Weights of a small GPT-style language model, trained from scratch on English Wikipedia.
Size: 14 layers, 2 heads of 32 (1 for keys and values), 1.69M parameters.
Architecture: rotary positions, untied embeddings.
Training: a variant of SOAP for these matrices, 121M tokens.
Each number is 500 + 40 x the weight over its row's rms, rounded and kept within 0 to 999. Layers, rows and columns count from 0. Numbers have three digits each. The size before them is the row's rms in percent of the matrix's.

# layer 2 MLP down (transposed), 256x64, rms 0.141, rows 165-255, columns 0-63
081:485421501499562563487508518487440451537445497585521443524541428527455491507560430514485504431427487519479506511496402498500506493469502430499530495466492535497468460468557486566486508469438519
092:508510545497526460444460489542547514583504495415514469445550547482477491505448460452430470438505459484548532483522542488455419539551425441527570463440507524474531501500495493465488472542512458
085:441464468526444550475533495483396518531491446483541452546515526501556562506476550487522497492457461474465522493528506473473509447489465537422533513491490480537402489416424511543541535535491557
085:487534495472515549470527511544477552465607403501500545509505446544480466537500521543501497452473499503503417463421486511511468483436495526506588453483542532537444531493506533517531568487499582
093:548526483520516522457533531551509515484592485527455484530487489475525482493437504564493510535549510543533504498432462492476456438475478508453540445472454538532608470559514529528408489593510479
085:569459533576535452527471473491432530531513485450549490565539547494499482553483549486465475555465511473456489423516548553440501495547479511480540509551508498507465435521472532569527537474446587
091:556499483561514525463525461444450533544442560509503493499498487522476514496431514493532528565464449499449488559530481561533531457483402552519428486492462452536561481505477538528461503457556418
122:486530536510458455445529525532481571472464572552490480509500454551509495494562514504491405494515519542492510504484523479535523484490624571583523535553451512458447543467459506481500561501455531
098:521481442453435465478472568498523512577549440488513457527514514492510557515533462537519502417472507481522523496478531465506461501450448469565454440417483509536503467513545543538399492469431503
099:459438500486531478499476531487575540522535484451483478516484477485501550446572491507591532548458493524475528434513454497422522528461412454463479475540461576469473488512516470513591499519431489
102:494475426441518504515474533577558503468529464494478451516477455470474512460473456460598466501488494521503493515530511463532422471457393471420522442452455537537501499430532483476539477540529487
097:464483524442566420443470503502476496487615483523446483486537513513522522405584465485520493560489531447535447499483454516500490533498558495484486571458469518507573531525485493508412489467506504
097:445418410526480474456474540537496572464457477531506496419481428502465530508472491478500520508584530453476590515494451449524492488565516491502499585543492474443461488534471486511517516437480499
077:522482539416456401446455552493472497488593518570536491565465515496484525417444495510506531489559516506493496523500474550556504518478471515508511515504486558555596468508468491465500480550434524
089:446421527521396512503463517498446566529492410457492535443506566556430481480525500473476505533543504507496503476522426472555476501482529481484486479533518530546430574465514498482456521432499457
094:530524467510467520430578498540470554567489501518453557471447551490480538544583519494552507546462543558459454529496443518486452478483547510520494473543565516473454548547498540500413475478489559
086:449532545494486537511431500475494581522538471555491499465429471496552514492419444442577559504525508417516484458490544505537538455494519470525527462492525556562475473498493506488519489613477482
096:504519457542504457467522513527414484432515548505483458481510498476519483550448589486470465418526509420523493501508507419447563462531468477477527476473536477491547489555589506480536513472587487
084:543495531430546519562427506496482466437571557448551517454525517519533500578432455481463506548497469494522515516450499488561507518518496569536494508595438460483483486505471503472453576498523452
108:544509468453536517468509491506493569465442418454466552542517521524550496476560526566474453602507463505525515513504470554438472559462455549542515485477413479489446457470488452500462496487499560
109:599560498500463445505481431563478444505518555463476534501568515504553518499504504484510500533453520450464473558436457545474562452431470489506489523503405482466570513458526483572483502522504512
104:484482527515448582580427585474478488429478492480494467426449493456477469505495477511447449543505543527443516505449479469490468504549531490488510436569459464431518528527521454556482434507473492
077:411521444432419466465489500511453489471418522533433485478498516484542525533494457501518506536480519489500460529459401462482471460465571518394541489510539539524500526538451526465478517457532482
109:434473563549488455515477485541440589590529485470475487551442528479469485450513434522458529481477488430507552493514439578467508472478454542557505494458548525473454478475479574516524529479495513
091:436523571395519446490454496514424525461557483494445486455452461491477474504441488489586507471537494529480505514509516485537572482429525472466521523431493476413555489495502442507451487514471512
085:466558479493490446500483512535490502519492607423508469489494500458501481481401556420524425470552533432575466529480493510485501468483513440454460532528469475513487507429508521545478440469498446
108:433537503410482487537562461491506470468539526481443470549437486510482519490544488512495492474514489530456487482503523501487568523500465553416425535404585497456480489518440499532401522492493522
111:529516543535480503504581501495542545549446515561449542480513487493490495476517517438593537510514476470404505508548527510454500465501501462443447475555547505467487417483513372529512477510519504
091:594498477491524496539495472442548456444568510468519570571488519547447554465488480518493482535568514503480470468510436537535515541503542533562532510543539441525456488497454411455542499524491441
080:545494512475495431443524499500502560535479533533477480553468504546468490545447467455487618502526514449539499514553557490489470555573481524494494493537423511562538575452467479507558527562503464
096:484533480546443500430487530457500508473540509547556496538503565560397517495534509489419431563573461499478532483472477481497537570523468533443460510494522453509446487517536485548523547540500435
115:484503481496498513472579534535507548507508518531509526479537424492540493387486492512615530457435507537484529494479435524539535444421505563549496511471550509469483499410519494465486527470547503
100:498519502519512482542508460478451549545502520527467537514479513543437522474474557525484501505491448494482592501439538489529503574571462546417450572589477475439498524516546538564520518443535461
110:523391502500405552491525454470529486501527521480490530457492480479542530445472600488533481481499535561437531504434552454519570469494464554504529480482486526492469480478429463539478528542558463
080:446487525509533439454468501533505461457534480481491519480553450519488521530548464408532444586497488448494550468537529497568534547436568539520459451541510498413476445472519501448507482470552532
103:533586516488459505531532468487440474479494477483537601526461545474530420582497550475512522489545516569481506512460531527504490478477523535568454537499504465481475525532522517390522467564543551
090:522449463484443472471473441513523488530536488508513488453420525413491543569521436489463528519474487518538528440486513462444459454418504531538512425465410552533506545487496529544492466499448540
097:458548491494531517424548423504514474583489482433466462484507581448537497497458570481479549498556507471478551604484494541439514509512542487483481491520532477554560509579495527520476555519524503
106:583499501527503524457501544501512533551521575499474490448525495497471538557566446519483448554497502466456477444491480541533502529566491507520421446563495488541558511551550424560527524505434555
089:462555486495419569421512480450472536492533513506472451489443460466487475442429507492426466514461472422435431470445451454514447469465474430449518508541519507545491484527492476465475521503510498
085:580475507492494622428493529441484483504492548583507534542510544521489517487541542491583518522488470504536495438452524502503552543570514467548535495457486591547550485546510522489471518525517489
090:473499445470464520482464517466445445510488511491508559507501515496486500557492493517542598578479476486441501403527471469510486525490550460441451518539517440540454577487509555594476430483511486
097:420535446515484470443567528531510509529528520531462496549547582557483505567489450524499459482492383537538465496502462539525511496507548519457573470532474514451509561468499437555551502505508525
085:456470490492526572484474497587510452503501497482515447516511512547510458470422506564468472489530502547531446534492512498508491371471500488511455498467535484457396530479479408526513520540529436
103:488496509607484497471432507538511462526504457430470473479505487418499460526475383511489487505477534473555484490521492422522504414428548405470534468502505497497442525474519479510510493459523524
110:490481480463516484503498512432464519438534522471524512419573501578508511546458473506488532430477542462529494480541584490525495523493493459398468506530566491461544470487463491429464506417475562
080:496465472484562578477502498489469488432480556476513437557519473528567491507486519522595488487526471508437559463432525453542517485507467495385432531417480537501553505490460530497490528510486494
096:473484537551529468458454428486514494504466441423547543447493532561513476463511441576460503470496490433531480468502472501467521529471449512488524489503523464432527543529563471535482482409602507
097:495463530450608524496459548482486571536498512532446448479451482497553446497433439547441571527522496489524529470493513561530511483505497502493544392416482461507477523520526513534549489460477519
118:419507473548502600560559547458458457508489487511467492589550502474524549577494530505499508506442440513506478547546418511502520435510491519531545523503495526480470486529424576534542494487497507
085:486497554527467431496525532511597487444476467481515468513471482555494549538505550525473554487575419479424462504492443503527511407464497497487485524499460470551494502508463481433496612514488518
076:481474498497481506383542489457516476456509464450449508468467443464411458446470510486477481490517505521463474596492539461457484469499413466539482478521527525505479478484495626480494516477481445
085:514545480488564516471507487480469518467455592504564575485467458461482446490474539533471531521486514585540472441500515544551493507461481546513568399508484444549547511452466448512526537535550494
106:534486584497544547498511543438578528526546537459473496458478559447584470497503469486568457513507538458507620508568476522433548517501466524471510537512501522468543520433489508498528506451502501
105:573553588590470487587467514530437506533511524538525459480513468457444527471523491474576540493467466531465442545453480511465503536529437431545505497515493476530504537420506551513525497516467508
125:464444471539535456574543507558450518555542500542458558515493523513530439434503506477504476519516545458483530552600451520527496519505578532446498535566584479446528489463547501533497474481467502
099:500492438481512481543532504543463465584490438499509484508454465577523548526499530477514513432461386487486519447427525479442514523622492558571499497483473549514496516482522521476500480537498489
088:498468508468561476512458510513538503512442562492467466513530453629504503450486455481418460516482500453450503634545508510486528473554477458462418512551499488507483475503500538494475473534535498
104:477481513440479542471455545526497443489483496523561465590549533571490551529467545455435554419516471530571414546421425490473539495509471522484493479488492487519514479493536529507460552487520515
106:489496464612553536476497553503494532519501573433453523585517504532534552525481466487421512461478460511508456485500470508444486549525548488447544460511465471431486588456508452488560507500484477
109:467511486540528519546526594522462534469532524536546422518458577563505491415470543509518494457541517547420497474529433473464427507560551429528501570505503524514474476519496484474503476541498476
088:482552543522511505492541465457527557468528497466490543470458515464497558555504616456548542527513470471554498546510537527547513560557480441503536467512542478553513518445551533584556567514512508
120:491485491510527488613596532525498496490480564555507511533469444427474468511491478506452541535566568492471557539459499489491534472466492538542531502542564454490514502513549424473492511424444469
122:493478504513466502609465511476560478470490448434496527487521547569522495466549508454439518515581501514556456539455539563485523553559491529459472460429480523462463473474559459477488481471454442
090:588498470469519522481514492478551506502495446485516518481491515517571553455464502418599588536544451521548475525525502489426432473479524477454451442511463468556544512498473487482489485482412483
095:503559512530503473536532500462509467524519525575520452568567470466516486493520514509467556515533506471496495569533526511516525474512527477490433508576449514537653514565453436470522519502529449
081:569464426509482445521484469435467467491516519501513515551512499477571589536485556505403462514482540471570525481453504500512545442502455483480504486446503533435518476522525517499528588485474418
091:527555599526510516474517448473429506527506527536526547462504525428445450524480525551516505463554507446549503464499528504473504530456566556481489521463500445499506514542468547545486463497632533
088:392441509475490487457465515497441496522496447516523426516487425479577487482531526494513499493538467495470483550545454501548562464477540450443526523473529459508525536494478589421484453546558523
095:464435610507514419486524444475408443511486466497541534475441470559509473444525577488513516517557539480531484462511511574514551509469496543557480501525533525470472477472519469483553450519541485
106:548503527486462502460467542496526463438526448518419445482456451507480482513509571489472482501461452464485508503514643571506534433526457499526559475449458538502496486500535502486575459476550512
106:468513592466527512437475506471576527442487486532425526538474479480455496464516475508501532464500482556478539481446512545501520484508455471556462468480512585423543511576473438458439503472496424
098:529450501510500393463515501580440486524527492479448478498555535463497449456434562536488523545542554428475484566476459466519569463517502489410554495466476514493504541572513498500457476503524508
086:507531464439521482514491501512495513463534490481577474521501463532504531525522469552505464445596522513508480492517499475477490561382400452527470532427498527560491512554576516438531478550494540
109:490487522591510461515538440415480574468504435479504506470578410482521528446525446490493449484512455575482483462502459484479529474515543524513495505497506535481491551407466557510543527508527437
095:476519503458515516528500486521483510526423466425515470563482484486531442449523489436522470511431592541440491484523422459474428550409490440513448455503515493528490543470451473518519441471506515
087:575515479486447508566479544556479524468499445500493508493525486549473557478468496474507530568459425466548553535526504499453456507441497489552498413533473503519566495528534511507525575439587443
090:526496473530455561518433535459438487476485535467413498538450506501473476436535443474495473565431531542503531483515424545470521568523503517468447551485464551434572479472440477476454489501482505
110:552584509492529478521497546495558425511560540501542524530475562513464457545453475430519566471459464527461538481499501551490528524431535490473526502554520426472554472523488441452464497435530557
104:498522598491504435441564531487480619505474521515512515475475482520508558491446449507530499543562437510478522544551521549515477523530587513540433504508502498505474513499512533469529443496515402
081:487496498446549614547469523473526467504557444495534515514469519548500479492504535553529501537497419466481554542484508460573482470528514546543528484514483446550514500501526498357488524552512465
102:548452477546470569515488524530585502483425445508526471581507504504558537415504477494487485452464507510487559513486484450464502460512426464481483532468470513478416447481506533529490538471426425
113:555485510522506498485427513552523520432438429494487530541471502428488456500477590503448507479461489465488492514529480521440432541471468507577484476476503511454499461539472502477431538492489374
123:458550538453494446445475447417477515576520466506533509517571485519466511537518474456548564546498490488466480447470505560448559511499513553457445530471562501531490503568522532428528519456516433
090:462522532512494425458539519477582599449479521479489497513484444539520510465561498471504453568544494473484439499500464468524527537454552480453500576607535460480522471530481504481487569512548476
094:432487521533475470578510518492512451539445470459481548469480448548437483454564531441419441502484446445501500479536495461583513543482455465482502496515461452453500478547545431480466493439492477
091:486522528473465450458478523545488536506527515441484562474488488561538445518423541513487567470491514529501436508529407443463467532525524516466531472480423544522541430497452528466528483404443492
096:550534546539546432476573490473557501506474520459518523550529519493435451402443471507452498500450570458509557546570539448470518455534425464500451483469498514499564499511536529533531517488480483
076:531496513509548583495536542544474476599502558585438492562561478491533478460528542495452514480485542473487520484529429508495457511506514449392562475462503478520511450522500508505429543478471483
107:503463526473434411484538547469485495446533416506454468467544546542578438445471532502557500555517464487477536440514523463507517538526495500455508559464548487460546501553568532498552498549468524
132:505498410504485576501495492512573514553517503442521485429509460472495532466632507472502453490522489546514529494465534509531460458496561475427502485514481584517482508442534483484506489533413551
# layer 2 MLP up, 256x64, rms 0.168, rows 166-255, columns 0-63
098:516489475502522508509557448444459486477517512487371502492475431450419511498512591451522456527538529526445474555500475463506474483573548564519439459544514528512481488474549479521565504485526479
097:484500468518491490529536496520553482495550486402444519489439431397507455546540528485500459483465531438514457498472515418573524487503513419523496520490509427466536452519555504468501501471427473
089:574495497505514486559470472515465543506471558564526437506555529502564485488496472443453497455581416516468445488462485564507562486447495482501489479514561535550435548539450445478453493516546480
091:518449488499530513458445572548477520569503476428547549464505485486492503526537463471536509546458556546565579516466488525480452507542465474470470493463499549509418462519541515477525536425399487
093:470500541492534480498469564488593500446532435492510412537550543521521445412533508500483453438495513614511490551545440476487529541548474529520492541506481533476513524501468515441457522509459468
104:432496452472457482525480473499522484462485516487397517523525534477564468481511524505504480453534493524516398437512503478556495566593616447534578476497521507521517501507511478532529464528453509
107:480519546530527419454512470544530460492469546493563505514503485476462529450558506484480515494563533501537524529405476503512567407461551587591481474546488527449437471483527505525471505479535523
100:508517527512534470467473462517599536442532472468430500469544555488469419522528487488433514508484441550479517570532465426532498448520587536468502523562495446496531526442453470467543511502503464
104:513522495496521463501529500514556492533475545488614411421485545445530529559510505496518439511505471484496493485389432493496548489506564443524485490484522470422443487463545507486489542501507439
089:438480512542467539486460474432521439505463509418536604440469558513479547536444440484509526508492483483602537477498474545454498523515517504465465492524549516467491447544482516524412504507446497
091:491524586474465489466541538517502518494518531442477503471507495482483451469448558574563544462487476568471507577448549476595546455465530486544487486439448482515516478527532538450441492492430529
090:480490492537441484500461568414502490560508478486583460488532514536420515517556486520587532555476438528449490452542528524543417524484560469461493540538479455466517513557493488451513483546480476
081:398469460522562549514502457483550484523438479494508530511591530498529442573568481488456464529479460491464555437531506468492489423532546526518511467525549486464522462516578466456474500452532515
099:457582514514562545504458520507527496501526512517543407485502499516522497466512534518509483506481488509454489489542589581483499503418536506463468564490506447480504399577534556559549467536474454
093:504426446579444524530448479504484448519471558496569529461505510465607505571521492492521488494534493496481512457537496529507504510496529461551490442460504523415564501519475555439447470449482437
084:479469407514542532441528469538522492528455508473479461494554490494503481585528570463495464504500569491535486500545511490466412502555506529452484438522463423444516569467510524459594500459494488
085:474555541480446517501508463465498482513449512516500540494589540508457445472510476526564605490442528498480533515556516483438507492439534532520488452432456550561540471552514454466516497544457576
092:490522475508534490505484424452429478542413455491396540530579465498520452506516486509485538427452473543465514510549496572530504443538509498494492512408533577464492495534501511539545481463496508
111:562455510578526531516528481449437565531504417451539459523529503513514581548507552510555489583529472516491472498525511571473457485538464527524532446491535434542442510500519462528556455537487496
100:490489476486488484484505498489500540527380424467507503491494487483393499542503517463550552497479459463479555510429565476489506455536442511536445457463496509556514476500495456591520539446424500
101:505487488498451500480513518472497475497446548467498488497650561524533527512496556501455502466529563535561488506489505557467473505524469480514509542453522510554506604475438454491443429572496500
084:522481560451528532509503507522551496493534498508475457479474591458465486508472463486448516537396480453434494577530539551439495426458462480543485474459464466456493503477519437553432445534473491
108:483487473517531490510510472559535538537484460555449535559484550516531433461517466451462550495459482474524527512535479524438446535457544572510563438516514536503411450501493416492564530444545526
088:503498460479463572452501557478459472522471538527531436489646565488533481476477535497452479437421505448458493492458537493498504489464530489456443495495521473473456572535477512482438488516443484
078:440464556534533514576504482495508535529539424568444456466511457519509590476490444486576422544501486538521475423440425509447504474497546560498497506486493482472488569485513530487506466518526494
106:561553515482486494525542509480498435491508477431525557474468566539457437455490535513462524493532488456512494527522597467524571451555483519551470538462502446556432455455434440527495473472498539
120:535481530527500469512481483517503501540490464548583530492482497505512591498567499487558543573476483549433582489441590545472536451438492502514467455445553536453508510529488476466490444456515546
110:425529500504479531479513475587508567512419481475484468459498522481512461455518477489487523482434495527515563518520534481481506502533501459482502469451488575470560573501621575551448492442491530
099:470540467551531531503474465505502456485453462511547470466549500498538474456491537476565393479469491487457487485440475455487543454460515502504447456455483524415499472554559521430392467482507464
095:535522525529509534473486552465504543508491551439507410508567524462470541466504509466531423443485485421501481591516579523499508468506411462502455573477484511528532511497497495533494544546500418
110:540472549494528520498488544453439456524548518507481489525435498519526557480439574522554580462574576512458546471476543577547500533567515463482510465478503460533441518456534469489550459531487476
095:501458502583503519502488497531483475504506505478490514466500561500622517525509513521516533487488515575545467453555425469454518485446526492626555476479503548534498516518420538447468458543463498
117:495429459511466528494432440448509465464461480526540450509539460515489538436471539535535454492546499525491510411433518557479520428481501579553478516448564490570431513550528504525515495525495478
085:465439510474449533517574555433465536509522471507519526468547496460442460476447542550473527444525529540516540546531544507487510491594428470471561559487500511523525575524480525561528495555466457
106:448501583465526512470489454507472470496602525512567546492484532533484594536534495430483512520550518481460523514417540506493460529422518561537487449504499492518494561454455468414511496519506475
082:456507558501488550487503561413514520391507477493484561486573484560469515452534525493569441486484503506515507481391528498552497494486533493447464558498499535466481587482498480486549444494522492
108:513523502533543539513450570505525455516544515580569496561538493560496605518479418466526430497519493556529520419457480531480501531511501497525516563519504534468439484456454464502529482492558455
108:475401533440476479492588460483483500476461477466540596509493483545500509439454565487510503463515428479496507544463531521500574481497448538494487492478573501506497538590582531484488474464528486
087:459510412520462518582480512515425508547471429472545447530489488543526460498445505488499549453469507574436545507537499522407538423478533543487436497495510544519448504481438507524510469531504489
089:460532482444507396528487451511504486491578423449438458482513470559458455537493502506456472458492453562420500574518492562492488456434548489473536477514517424484504508479515481511510510543474450
097:504531495573543509419499537503561524524484576553520469512553516435531443535468475470458474454464514554497467423523477452477488464517505534517527525412497446510587481537451524429478487491456472
099:548479485546563559490457456418489477517430479512475462441556528425506466429486489457495523486484551490444516503520531439471495476520430482456436522408498528534558499532537538511468465475453476
079:459464456470495451474538564521470556505520460488480568476467531476505501559531537490472499475525474506475460472459549468488427582430454522490551505487511395512521465553583524422505494467453533
094:487508449446491456499529542437520530506520487474560518441531527505532522504542490454466426443525539471497483525512505468550539511517507417576495602511479562436455479477572458449532494545530558
104:450515465487439551523513511538486422565473536514573517459545470479452482592479517514501545482489533531547450507447566497481455558565496506460501455521494488481480615501516547495436472489480460
084:457497521513500384563552458502505459534476487540495544475459541481429533542471470514494491495478465471486505464536461545473442483442522506497519446603517454466486405424513459514451545510527502
106:546569483503490494539440541469498498523556517536524473497477500511494566506502472478531531547463533477449437541563495544576602549508505506577489446486446548495504462428450456508462505547442540
093:494507568491489452470573550531587484541527416501488483469573459524545478508519495482538514451485533510480449454611431535499480558498514458487554481478460519428477502475451529490439465496481518
118:491473578484519518493398443456487543465497493503497455454518513608500516520510400494523557529487429489441494490474506500502516471466552605515461466535483469508443548501478472542491460472547503
102:486494470557471593509524482551444491472495540517479540519561534486525469538447475472510477512444557506560487480563545496497446558563490472464465527530505540502470562421550548514532428418524519
077:539550439436526553576474508462442485533499499583530484523579534535525474532476423500463461486527453500443488476462470525463518539486524537537470479410490485453425443497475453465448520503513516
085:584467504501490483502506502548511513540547384505503495462481486534467482456465513532506489545538465551534532506457565516558496487567497477484476543545439481515452413508618498504486481439467456
110:450446515450509458539501465480436504488530428564434506436536498497460500433507488497507545480486498492428569568450514506477573487575523530468461581512534547533491578472529519484531505498540466
104:489482596499469452494541490535460453501478460516566481498512504465515537450455544496545522501509480539510499539414462588419427507522547516488481506499583451547533457487532539457473442553537473
109:520532460494447534510506389543483504515475530469411508478522473396515509469513508468519538510480529572476454507472459473459468568477567494486460438464439524592517483522480493460479465453479538
101:475541465532529499541571480534457521555464465471555514537495496576491505483570529471549453486494468529532449524495450478528507488524464571579453499417512601490472489438466536455461464450481508
090:509484557511504502495535476475501513472506441470580574424545513500482598457443519537535521510513517507599487452465448543489455496524482536553600522508542505541496458488513459503550543516494569
101:527453490483563561461515542504476543530439499483551464510493521466545557446535532472516582466485505498495451471530472498507518407558434536532479498427466531572553504495541571491495455524436458
091:477531525508497537486482568537514518465522584508505483471481526464495501484560454483457494478492498525500464489593473482455549484407515545600499410572447517476465412484490531429498480524507512
098:437508557493547547525491538529507543532558472560481489514518514513453463498522502516514548511414558486502514454570494508566510474536552509441435507565503471485496460435479501407489530478392515
092:482486434506490466503407515572517509524503500577485508522503422501500517492474466509466520485464540590470534452510479488446512496433563580451495505479457537424528468561464524420517441495470509
102:499464425553464447504503528479460477560464565500499484476516518418445571507444521465496459528564555456517576560460459490493511545579515472473460510508497486523409531532550529522486478456515523
094:509559450455471517525430559486497467486570454487470503536460505525480507536543456456575574468486476550475555585496571547463465566479492487523511510492462530519462488449440488547460465458441471
098:545471498520462498506506460523548488524445457490571527465498483470514538447513509455540582516502467604537514574489488504449445553547440491528518435432507572513548517514442535430484535475493525
094:517531515476572492418471492531507589515482518452534563440530509495534462488424521481499459431486505478480522504533465509500520453461486548523507452369449494521546491537523570511525532495443547
088:494516434495533481519559484437472460558473445419453557441471536484469463452489505479542558536447486466536458552541497506524540472529491532563517504425513530548536474487508476576517490497410546
097:594534472540523511481496528482561505430437510410513483469536534471502505460498557480527442489481496455515528568525493499518525485441461562500457487521437484465556464490535583590510556496503454
094:524516543530526541515470473485519480426526501534570591480525594503429528479440515494467454536432484444534492498459534478529472553454458531512494467471489517445475485425550496549518524418467536
099:546429519547495390528514508462509498534495467462499554506441534532463531529537572480513528505544529543441501510499529470507546506557498397489514539475518514527483537523511594487601488520553490
106:466455534493475459435434563513557490509412517484485461498491519543514451527568520499498518427557476532518511531503408517561500537488551601442510510564502512522457552511503534522464520501487439
107:497547467492563510497500514567501498540500471442494567465440558492561473469489511446485450521505477527480433564517522464465506557512541495558491444475482558425432455471495506442486476410553548
098:474559493484503539503422553484551492452504491499507522571498545516489542513565494443495511504405472479456446512501535531469514541464501521545492513581508535383468446442491441497558476534446482
075:482537470572464497547487446521449450470463437503489530510518521521504522567478449502522496511451502509532594453514515515425551558556577451515521457541531515508418472539517522527523429487570482
110:617476511496560484484473481564522468510521590570525500544501561486544492448522548482442510447548520532452479538495515494445433563540522536484465549484453508505463498539507497456550445463524531
098:507449560444455501514470521462524534450558549507481473532504526484455559520425515482443527500548510453459452496470481485516428566534502517505551465564523467540416541490549473536500555564483425
089:549507512460502567585501529496496485469526424522571468514509542502521499485494509483573576487459418491572512517468540515451436504433471470580484443424491528487518469476508482506452487454541546
081:435461531545489491529475503458466442557464421519441475509508536539525447537532453510460536531471517539492489455549462510526484476525505512582430445563561475509479469506496462472435402443522507
109:476524367466486471496519479590561565511492526501487512465594521469533541491483521450467401496514455465545466513584508478500498531474531564507458559468500540497524468526485507517517547515492503
098:507569642487549500503491548492498524516523556510519463524446548480430479553513440470468491508535484509489471504524577500523556466474570557538493479524486491523490451466467444574490491499499578
095:417536507551468522426518556506488584517470613508521480496534516456414539460491506468470497489498545523489544452532492483487469524509504501493518501490474556459499571478463508608538495443515557
118:486523612551489433497514534452502500571495540442473501475491534466463482502519490496424587563456497534430498544525465492473516440521534535539486470586462481513528479463475499574524439520495506
118:514492511478508495556450464505526525497421494541533486485570505536549422451491435502468515463489462551481585524507441507469508462440498591480488533488438478530479479557567471443460498463581503
130:525504532527504539549555503445517453471533403538537499540512500524485536523524442495553537523451496540523505458487478602508537503418440539490484528531489422511510486564574424477450500522509460
096:481454484456497597533435447507429493464524511531493544519528529488495514489413512502501543436471527548486540495494534527421469487550423535506467486412460551457454548471521482544461453505464461
090:470567514496548512491469577477510482494477500472471392478490467544564508525472504510508469501486507445480437506555539508538539544438590500521500505564521418548493451519454495505463448537433435
103:526531473551508499532502418482499475451506481534546454503527457450492505498488483477503437494477432437445532467427579514506510446482486473516410449487542484459430525534554462522416499565549491
095:480533479489470549572430500465509443445456451520512479522500506539583477544506486451566507504523504531468463430451433503506533555478557520542548455472475463515374492518467474470501471535535479
085:552460563462524593521472453471557468503510398482510523486535546578488520509609506504510518534457527512515509552558568508554541459555471490523500536501503534527530492437512478553508505544502459
109:507497560562479514499490424479551516523507510520543525512438512447565582513532442412538411540491459479434517453482552512490474514478496545534490459463473522427438450485535451476541502472524504
124:521544490519490533473532515535506493510483469448453513538466426516514425525513515475516478474518545537527431499565521539454437571494465522450448486475527457555509429507495518443551388468419506